config.toml
vocab_size = 1024
norm_eps = 1e-05
rope_theta = 10000.0
init = "trunc"
optimizer = "soap_variant"
beta2 = 0.95
lr_head = 0.00763
warmup_steps = 81
decay_shape = "linear"
Each number is 500 + 25 x the weight over its row's rms, rounded and kept within 0 to 999. Layers, rows and columns count from 0. Numbers have three digits each. The size before them is the row's rms in percent of the matrix's.

# layer 8 MLP gate, 640x128, rms 0.28, rows 443-476, columns 64-127
100:472532508468493520462512512517504529461456490514511487498481549458515526451498522489514524496495510502508502451500521493494497487530502500514493494462494519490483522498525470526455507472492485
101:536494503562462513469456473479448511533477484493486512483487450505511499510470463482522506488503513556449477531522484491463471488533514474455504511538481527487457485498545468483560504536486539
100:496560511496536518489488508492473512467500452482485507506505528468545499523514499509509516451500521468519473499490491473526498440537478465478483508518526558469509538478486467460510481503491525
102:517439485542507520477513489485488450553530522514443492512521536494491491522545529498527508481501453490522508513504517463455482503510524503433475497515515496463495465500508468522516521527518489
098:466500471464529511422497549459506513512486461465480516516472502513494499508541497527513510469516483525501503472479548503539485503494492452482525505511491538520501511502515436502479521503516517
100:490437484521567498503472519501502514487517497531511476512527508474505512507474483473498496463502472528513534508535499458500459544470445476526532461557517511512506529497485475456521522491524523
099:467522517505517495523502533524502484521519500459479491449495476491513485492498487506535497506457484543469490430472497485483495500473460508522520496500527488528537508502481526502512572483505537
103:495430485513503502489509486551531479531452489509501476494492536543474494492520516530494464470482505492487460452512505471510496500537523514475471491481524488490519474477498516519507489488541558
093:483520503495470504468514476491544519482465482530519512518512544488483479414495489505489502487508523557455472496516531500548549483480550488507531490473482522463511484508469447517466480491501491
098:521542515448489484470547527494490528477524457519487476482472472520484532467524453544513495506519456508492520524460497505448447549491527497474475552512523482497530523487503502478488509544489519
095:508518480529497460528503516465460535489451468526503541436501452548502511495530531507576465488471507513498499509480520519493474487534494459467473479519499511493462508519526514516465498480509500
098:500487523493517542483503540524452538533527464524534498518492484495502521490487476503440463493487537505525494506519444501520546490563478511493525504474524481490573498530508505501508476497510521
104:490534494466501482527480495458443526481528512486526495491517465488526488531543492514530484508500461486479478498507517495514542506489524510532447512499475491522472483495502495482488494481471490
099:433508465515496531491489519475517485518515517507507542555487466498481504500492463480510508461528497453496494490521510474513497503493547464483516521480481505476512463501512460483539490518526497
102:470498523470481467492542520543501512486519491537510515541461524515501523511447466509463494505508516488531474504558514505512532492489546485506497475472468480487512471506470496541500466510520479
101:509503501498508510494494509495455503509553470480512515510486503465558503487460547479527477517489502533533497484497476459500518511467530487460490500484497452494514474474469545494515462511528479
100:545500493516479523501494493523522502492515556518525465490506535510495483489516515556471492487510525547499517532494462514496466503502535534471495500539529463511541517485489505504510526481452517
104:476526456522501490451521510493479524481490523489514497510501470518466485546471467479455523532497541546485492480471536494509534508495534502533512537525507523523524506503501457491513498515484483
102:491496505470511481498502496479470538531499471502474511487481463506532496513478468480473503485479476489491521509501478511528501472505511508460460469490533500492531475469495523488470515500503546
102:480498497505500458445490456512491527467506526507499468483485499501513455482524498495496475519488457486461470491492493493495469489482489487510462464498512493518513441508474482471497515465523491
099:467508472514527482543496449502536550485484496513512467496526491546488503466505453464510485537461497567515494502493447494527535502501503509442486438472531472459522504500490480496491505535517515
101:540515455502498478462488479465480483533488458483508515518504542468549497509509486489491496509488460494493516493499484502532481455507493499499491506539496517454447504470501476489502485528551481
097:503514513489488473486489507517500483492473454493513530459481492466474485508447551500495496467509485555456490484524524489480460511516515527508497508527489528508494485508502494546459496501456497
090:479464516499488488521488503493544470502501473484513495496503474455518518525522472499424494496505491538555517460476472511466513483487487481512470519493532562494535515517544523468510449519534468
107:467493480522480527451522465459514509511505509499496543494518560528509496516548511510504526521529457511544486491472470544516502482505506508500508497480497511497513507433475476519520502520515457
101:503542514512521496491508540474436529479528515500499551507541467484540509472521534535535523534538502521491488501483502496489523519489494549528477465505523533521461491543486563513516501478479491
095:476494429503479516493496492477516488463489461491512512512491504512483469522479499490506498474459464532521468504471519470480485480506511462511508510540537502507510533500514515488552473472510515
102:488543551512504479506506501493496476513514475474462512486499464485473446469507481505536518478557467472514481531506505520531441493532514515507499511524498533531474510510568516504525479506510540
105:507486480468529523448507494472497504517533510539499524535517524501471522553513525526477515533497498536479533550493481510497475519490546538504494536490499488477458554478473499532523518553502508
095:531494477532554446502510524488459528472480508440480534460544528512445468517501507494475524529491503525472511518481502509499513495534500512539495495468490464477520500487473528507504512473522515
102:464526503493545497491531508541502522510514479497508514434504473475512493492496533570525495484500494504492520500496488546536527481474514515501483490498481497505473469522475516498484457475513457
109:505466497507502469526524501484521517455519509463519531473500509525504491480495491518477513448469488448506443485521478465478514470485503509511467490499505507458496475502514498462493468496495457
098:495508492524540502486515528497489463482496527502514489557545522453507465497470463514490557488460476513514513490475502486520461534441535510505551536488478495520538479465466518483527527512518495
104:491541527528495477519529578528522512506502519493520526506507509490548468487497503504503459503476483470520485482513485529475454490487440498513486523538555488485480529476520475482510492490525537
# layer 8 MLP up, 640x128, rms 0.28, rows 443-475, columns 64-127
097:498544529459495507492468491566523485507479479466530522503510526535500527533484493510464504548549519477487464523508518508498532466522505505484517506476521452496532479477487518481532516483485521
093:472509521509478483470490526516515485490473518516515503504499526513495536520523512486521521532513507521499515479483516535484524468473525483514497511497536477520485474486536452514543438475528467
109:528491509491566503480512477528480506527504505470524474507565474540494500514495509504515489510507522483556516494516512481524524549511521510499489469531479498491467507516508564513490497470482499
096:533471487520532515518484509507496527483518537518477503536491462504513508495479505523507511500454505509531522464563518538529524531472516485485528494476486508451503498493494522508473521482512539
099:542508525527487460541493464493509485495549488515534469524486519460536527465485490466525482544551510498509504496486486502471539514489537453485519523530548522439484487461477544520502459509507446
094:493487506506542507500475508467482481476503463500450564503477509521508464516455515497474502497507476505526482491527531495519517461482478489476485475559506510538508510478501502517542491518507526
098:493511520541539516431506448471503488522492520510568474475494504496507503489456494466513481507544501500485489496489476516474496488586545499526493491521480479476468527500480472526503498514504485
098:462493477517553482513479459509524473462452490512471502492505498532481534484495516502485492510468495482520502502509519456504549469467538516504491492452485539526495490497524507496520524506475552
098:505480497508505502507508476509463502495501517516471501526501515470552486488483493473561501551508480531470532517534513457483446481484505537542469484514494487483478514505477556504512541526534479
097:499461467508539480484503465483540476536481546507508506466531491483452513520499494533476455465523452450543539511542503453500514500490521482472501468500489490508483502520477472529471488564497466
091:524490516542502455472512490508528467474538504516506501501444527461546509556490535468472487507491444512488484508519462491518505514479493466441497476533459481504497481484510511500514516505510506
093:515480460474504500496518491466524562478476514556511482485508479563460545511500469483519495524530528516515487533504462519474504489489523507498500526450496510502484546477493463514507468496499484
107:500516515487485501505496545445479487472507499478484502537539475494484554450495480505489486498508570511505493533526495508466501487521525494457486435515534521498488522475517506522512502498536506
096:492491439509471495491521512530513470524485470468474472509515479486493516491498513498491507468524479472503503493494530444526501515498525475518533463539505508477527517497527499505481503512529482
102:535452561503529523465532445488528491518452430536525475482476481484508494519508506521523499492518455521505495453452515501532465507486457448499488523500481505508527516504506491494455485456490492
102:524496486523530529476481491513466507531453554507519484524536492523498544502465498490510484481469525469508492534534493473480512535469467525511504507517483458468480508490488518474472567473534516
100:518488487479490507461471513491496510449513454500496472529508507493474514516502478479538508439497540469536500493506450519473540523530493510553529503491508520482507487512518496516514440481533521
104:487490441495499484503481496526518497535497511490533463472473537542508514486481506500519511532492451455503516540482526497475463493494493506481520477506473503465506522491481512505507460502484439
102:485460520475463512522483505552471511507512505518462529500492512472472502519468489496497490517454508483467557548544512500520497490507505476497486470518529503511488550509478489547504504470520518
099:496509506526491512445437494501532535494519491499523471514482526513483500464469492552489511465501465520475483486435535461497471499476505508481520483504496479465479481521528504523530511465553507
103:499506479485523541503503471490492524494465495531479492479509490468492501488508484525496459466513506496516492491514481482476532460535528431489460498486495540519483502497517503522572466525517549
102:547502479485513548473529500480457574501466501515550528497495509461488472495535493438496435533503504479497490515523503505506509527503519515471481489502536478475496466515541471502452536513501515
097:511495488483489510497532450477462522490484505499486480518482528514453494527509473450530519481468513502472549492490528514477493522497504489508489465535472551476513512510485504528440468502522503
091:470484554536522560475485498541488503519502520486508483498456506490508445459518467508502539530540513499445526533516485486494490481514494484501531528482497498495519497499485501505497510489517554
102:521534523480503495424500496488508452534490476468502492508488504482505534503497493483476508445494475466471485507515519473519535472473513493539492514493484489496531481492506479492499492570500481
099:510489462489476449482482475493527522501509510499481468497548560509534515493450489519505493515485504526536444490560510533485517485483497479482530502482511478517553493528508487488494509510526459
105:495509510515493519512511492483517512481488502474510462492481517521487472519518527516470473513516507558493479518489481510490481515486492520500523475444539468517509464516490479489518429507507498
097:458519490486462508505485490496518494508498507508478485459487482498528484496490485486501518444507510506488515512492507495476483509458538514486502451508494484487510458520547505519518586591500528
103:527478515497519520488468484470457442510497512512518527477519469519510465502479517538506525512518507516472539515493509550496521491508551490524480532498537555482495510538503529550475497498496516
095:503551521495491562494491495506464461510515467524545497532460475519514503476542520521492530518545482512505492500491463483524478476480508533480522512541514494517449491509504549488516475505508507
096:469538502515503459508466489518480529501477500517504480454523497485492477495601510549508476512522478526497529532457472519517495513484494492518494491512489493495467486479472492527471487485477484
103:470450486539506498494447469487507530512501461520576492486546511470488507514523523509561495516521504516481480514504460506512525496477438519497490557486495521529467523477553526460535509501469487
106:541516518470529474553479483507487515502468483433475486477523478469477473503514451500518525501504487480504451526507529513538526499501509514526485540510512528501480469498504537479495493524472499
# layer 8 MLP down (transposed), 640x128, rms 0.259, rows 443-475, columns 64-127
100:494507492522498472518548506499500474534474513532545469549538492470473499475514452491505465488493501551455480511522490501491497551496497520484516526516497521502509443501483492465458442477508468
091:489461490518485493483523510480533495541503495472555513489563477507501517532464500546471502486524520524524463476499433485484493509497522472532516529514534526479519513491536474506508465494507472
108:532488509524481457548550498471497513525475506489491529532474517499506540520568532483519492517492524546493533484460477521519512484552502479492509523520484476477483456479490493506484464505536518
097:474516487454459523472480460501534558525497552453470518493501510542518495498487521433504539494508527516487470530458534532523476483471468490520475503491518487500479505520496484522523498496514536
098:497480536523490493457488508497504466544460496464477496530482502504535509515475491554558478506486485502476413457495461504494484506529531478499511553489537525485521495480511529522525520521512499
092:493523488526496483543532501496515498500491524527497548461529443476506498494481475509470509506539499521529521519470533493458475483528522482527470518537503458512513439560459507493491492493528469
099:463472502490520525544500469470485504503487480452484530486466528474487519497511463500502548542498442468529520472502446478501543505448498502520471485516511496502501507443508510496445503545498519
093:523542487498500462531464542496495469515537464514480525537475483500468492472482513522542473538473512502486495488517515469506501548496494474509474461539504452465522522500463505445460495513467480
093:549519534496489533493507472510529517485476485513518486546469491510502526486504533527515487493495465556509494487459494522528504520545532507519523491504523513507538455488526474485459517510521504
093:475440527500498461526495488476498498493482464531478480495528488499515489490532507514570527517535496488518499514495465489492470467486479517522551511487505505529468505509513508540506523531519509
098:499506472509550455499512523474510553486458500513521559513483502519513525466518472553521498478491478487552468483497482514490489488491450491468528496460497473506481509485492454518494528517528493
095:523516514521508513494500473471519487494496556486509493549457529466494500502545489504483504521484501452474491461473577537495500529538490518494491488470581469462472507491506487504517522514452509
106:542543521458450482483512483470480521540471508491517503510503520480527452527486501492490517493473511486547507506500544514505462523530544478510500539475511480559493514464452474490504536513501501
097:537487495497460467510477516459503454484473514516496499486538488498512484495475508513439517535510465464507501487505530502528523490528493466503500509554461507488474444444519512506505508513481484
101:500530482468506482452524463480506475504495523528509488536514482485508542489490446505509540503438470484505462520507505527491509531504446483539530542492466528524519511490465470514477499499526536
103:528534504499455506471423500503510514478487530508490509495467517504495483479445521480509518465521530501561461499488481473515517503505498527504502504512546481513528502503538504493502473517525511
100:474524470470525454516512501496496480512481482479504452520491481528521491509527515472498494510450506499499519509501504471464566517516502462528459479540521510513514529496494457457535505528500453
104:504527509535474489488496540487476468522472531525470525508476513500469491459468461481492499558520469540443524534498463484461514524493551531465450526478554478507493474485477476471471524507489487
092:493506518482497504533535507529502465531546489506484511499560483530431482466483454483506467460499478510486561498496561452483495469541467505496527475496539504513504488541453537493471511511489502
103:491466509472471480502562545505511515528527456507511470467488487494471480525545519523514492526462527459486522524531490486557519500512464523506489479464510487452516527479530541475469511543485545
104:537485552497495533514516496504482509508500536552493470451496503513484522506500514489530510497507480510473514486481531444504492470487507499517543502524541540520478501553493516496488514477480522
104:495503510516501528472461511492509474511539483490455466531444462498456531528524487492465443528496510490502475533521557518499506526496504499487501521514466461465511465506544492473495501492494498
101:522485559501480511491434543481491525508503510488508513499518538434452496500516499449511494493494553504533484538503465467480501508509512500495489517522538482527507544486511507542539524477494518
088:481547508529454526518468485469544517516485476468488514527443527487514471523507497455460506530475489535502546511478532484475464451532527455485500505473519516534530447516522524449480509488497496
101:512556502475517457514501513521490509470489457498482466531469497471482504468495510538459531450518478530507455471462464505508502466452502479530506508539501508512486493478494508490461493501453480
101:532554511533485489510530475501496498487501486489476438509522477501484460486522495454515528463492485525467506532462503469484512528471496518463443501512496513509508446476477505473493506468499483
106:453480452511525491511504479461532503470496523502503492488508513526496509488487509482428483500517515461477490510495485485476477483525466462503501453487530497490475490485492513484492496481480492
100:505504520530499500520479508527493503508509491531526501503491482483494451515513469499462518511498478468528520485474503518478539468488488511484512515493489472506522448468495476482466500494495524
103:522488476514483521530466490498483497494479481526537488467495508520514468429498464520500519508507511494548520462471473506525515478474488485469494484494487485522522469490496494566505482482525527
099:485551494492494558519460502501510496526576518508504473479480487470468497490550507534483487513526488526529493476476488498482498480575484502528485493481527535512488485509506514524501477522453490
098:476521530492481477509528543519509489483534481565505479480543501483468498509498444527484520488471517496454529518489520490466518503487550504484500509504519536501491513485419511505471517488492512
104:534527532515486485498455486532471472468519509517453519549521482538498457497495479532495472467524454511474522498498530468500497523475532488486470512496505509515512486536513491508504490476499498
108:487509506526520490522485498494539498516499475485503519493527464460490518513491485541498469510485506493505490481506554536551465507501512502469500498473507537514488507518464533557513484518508541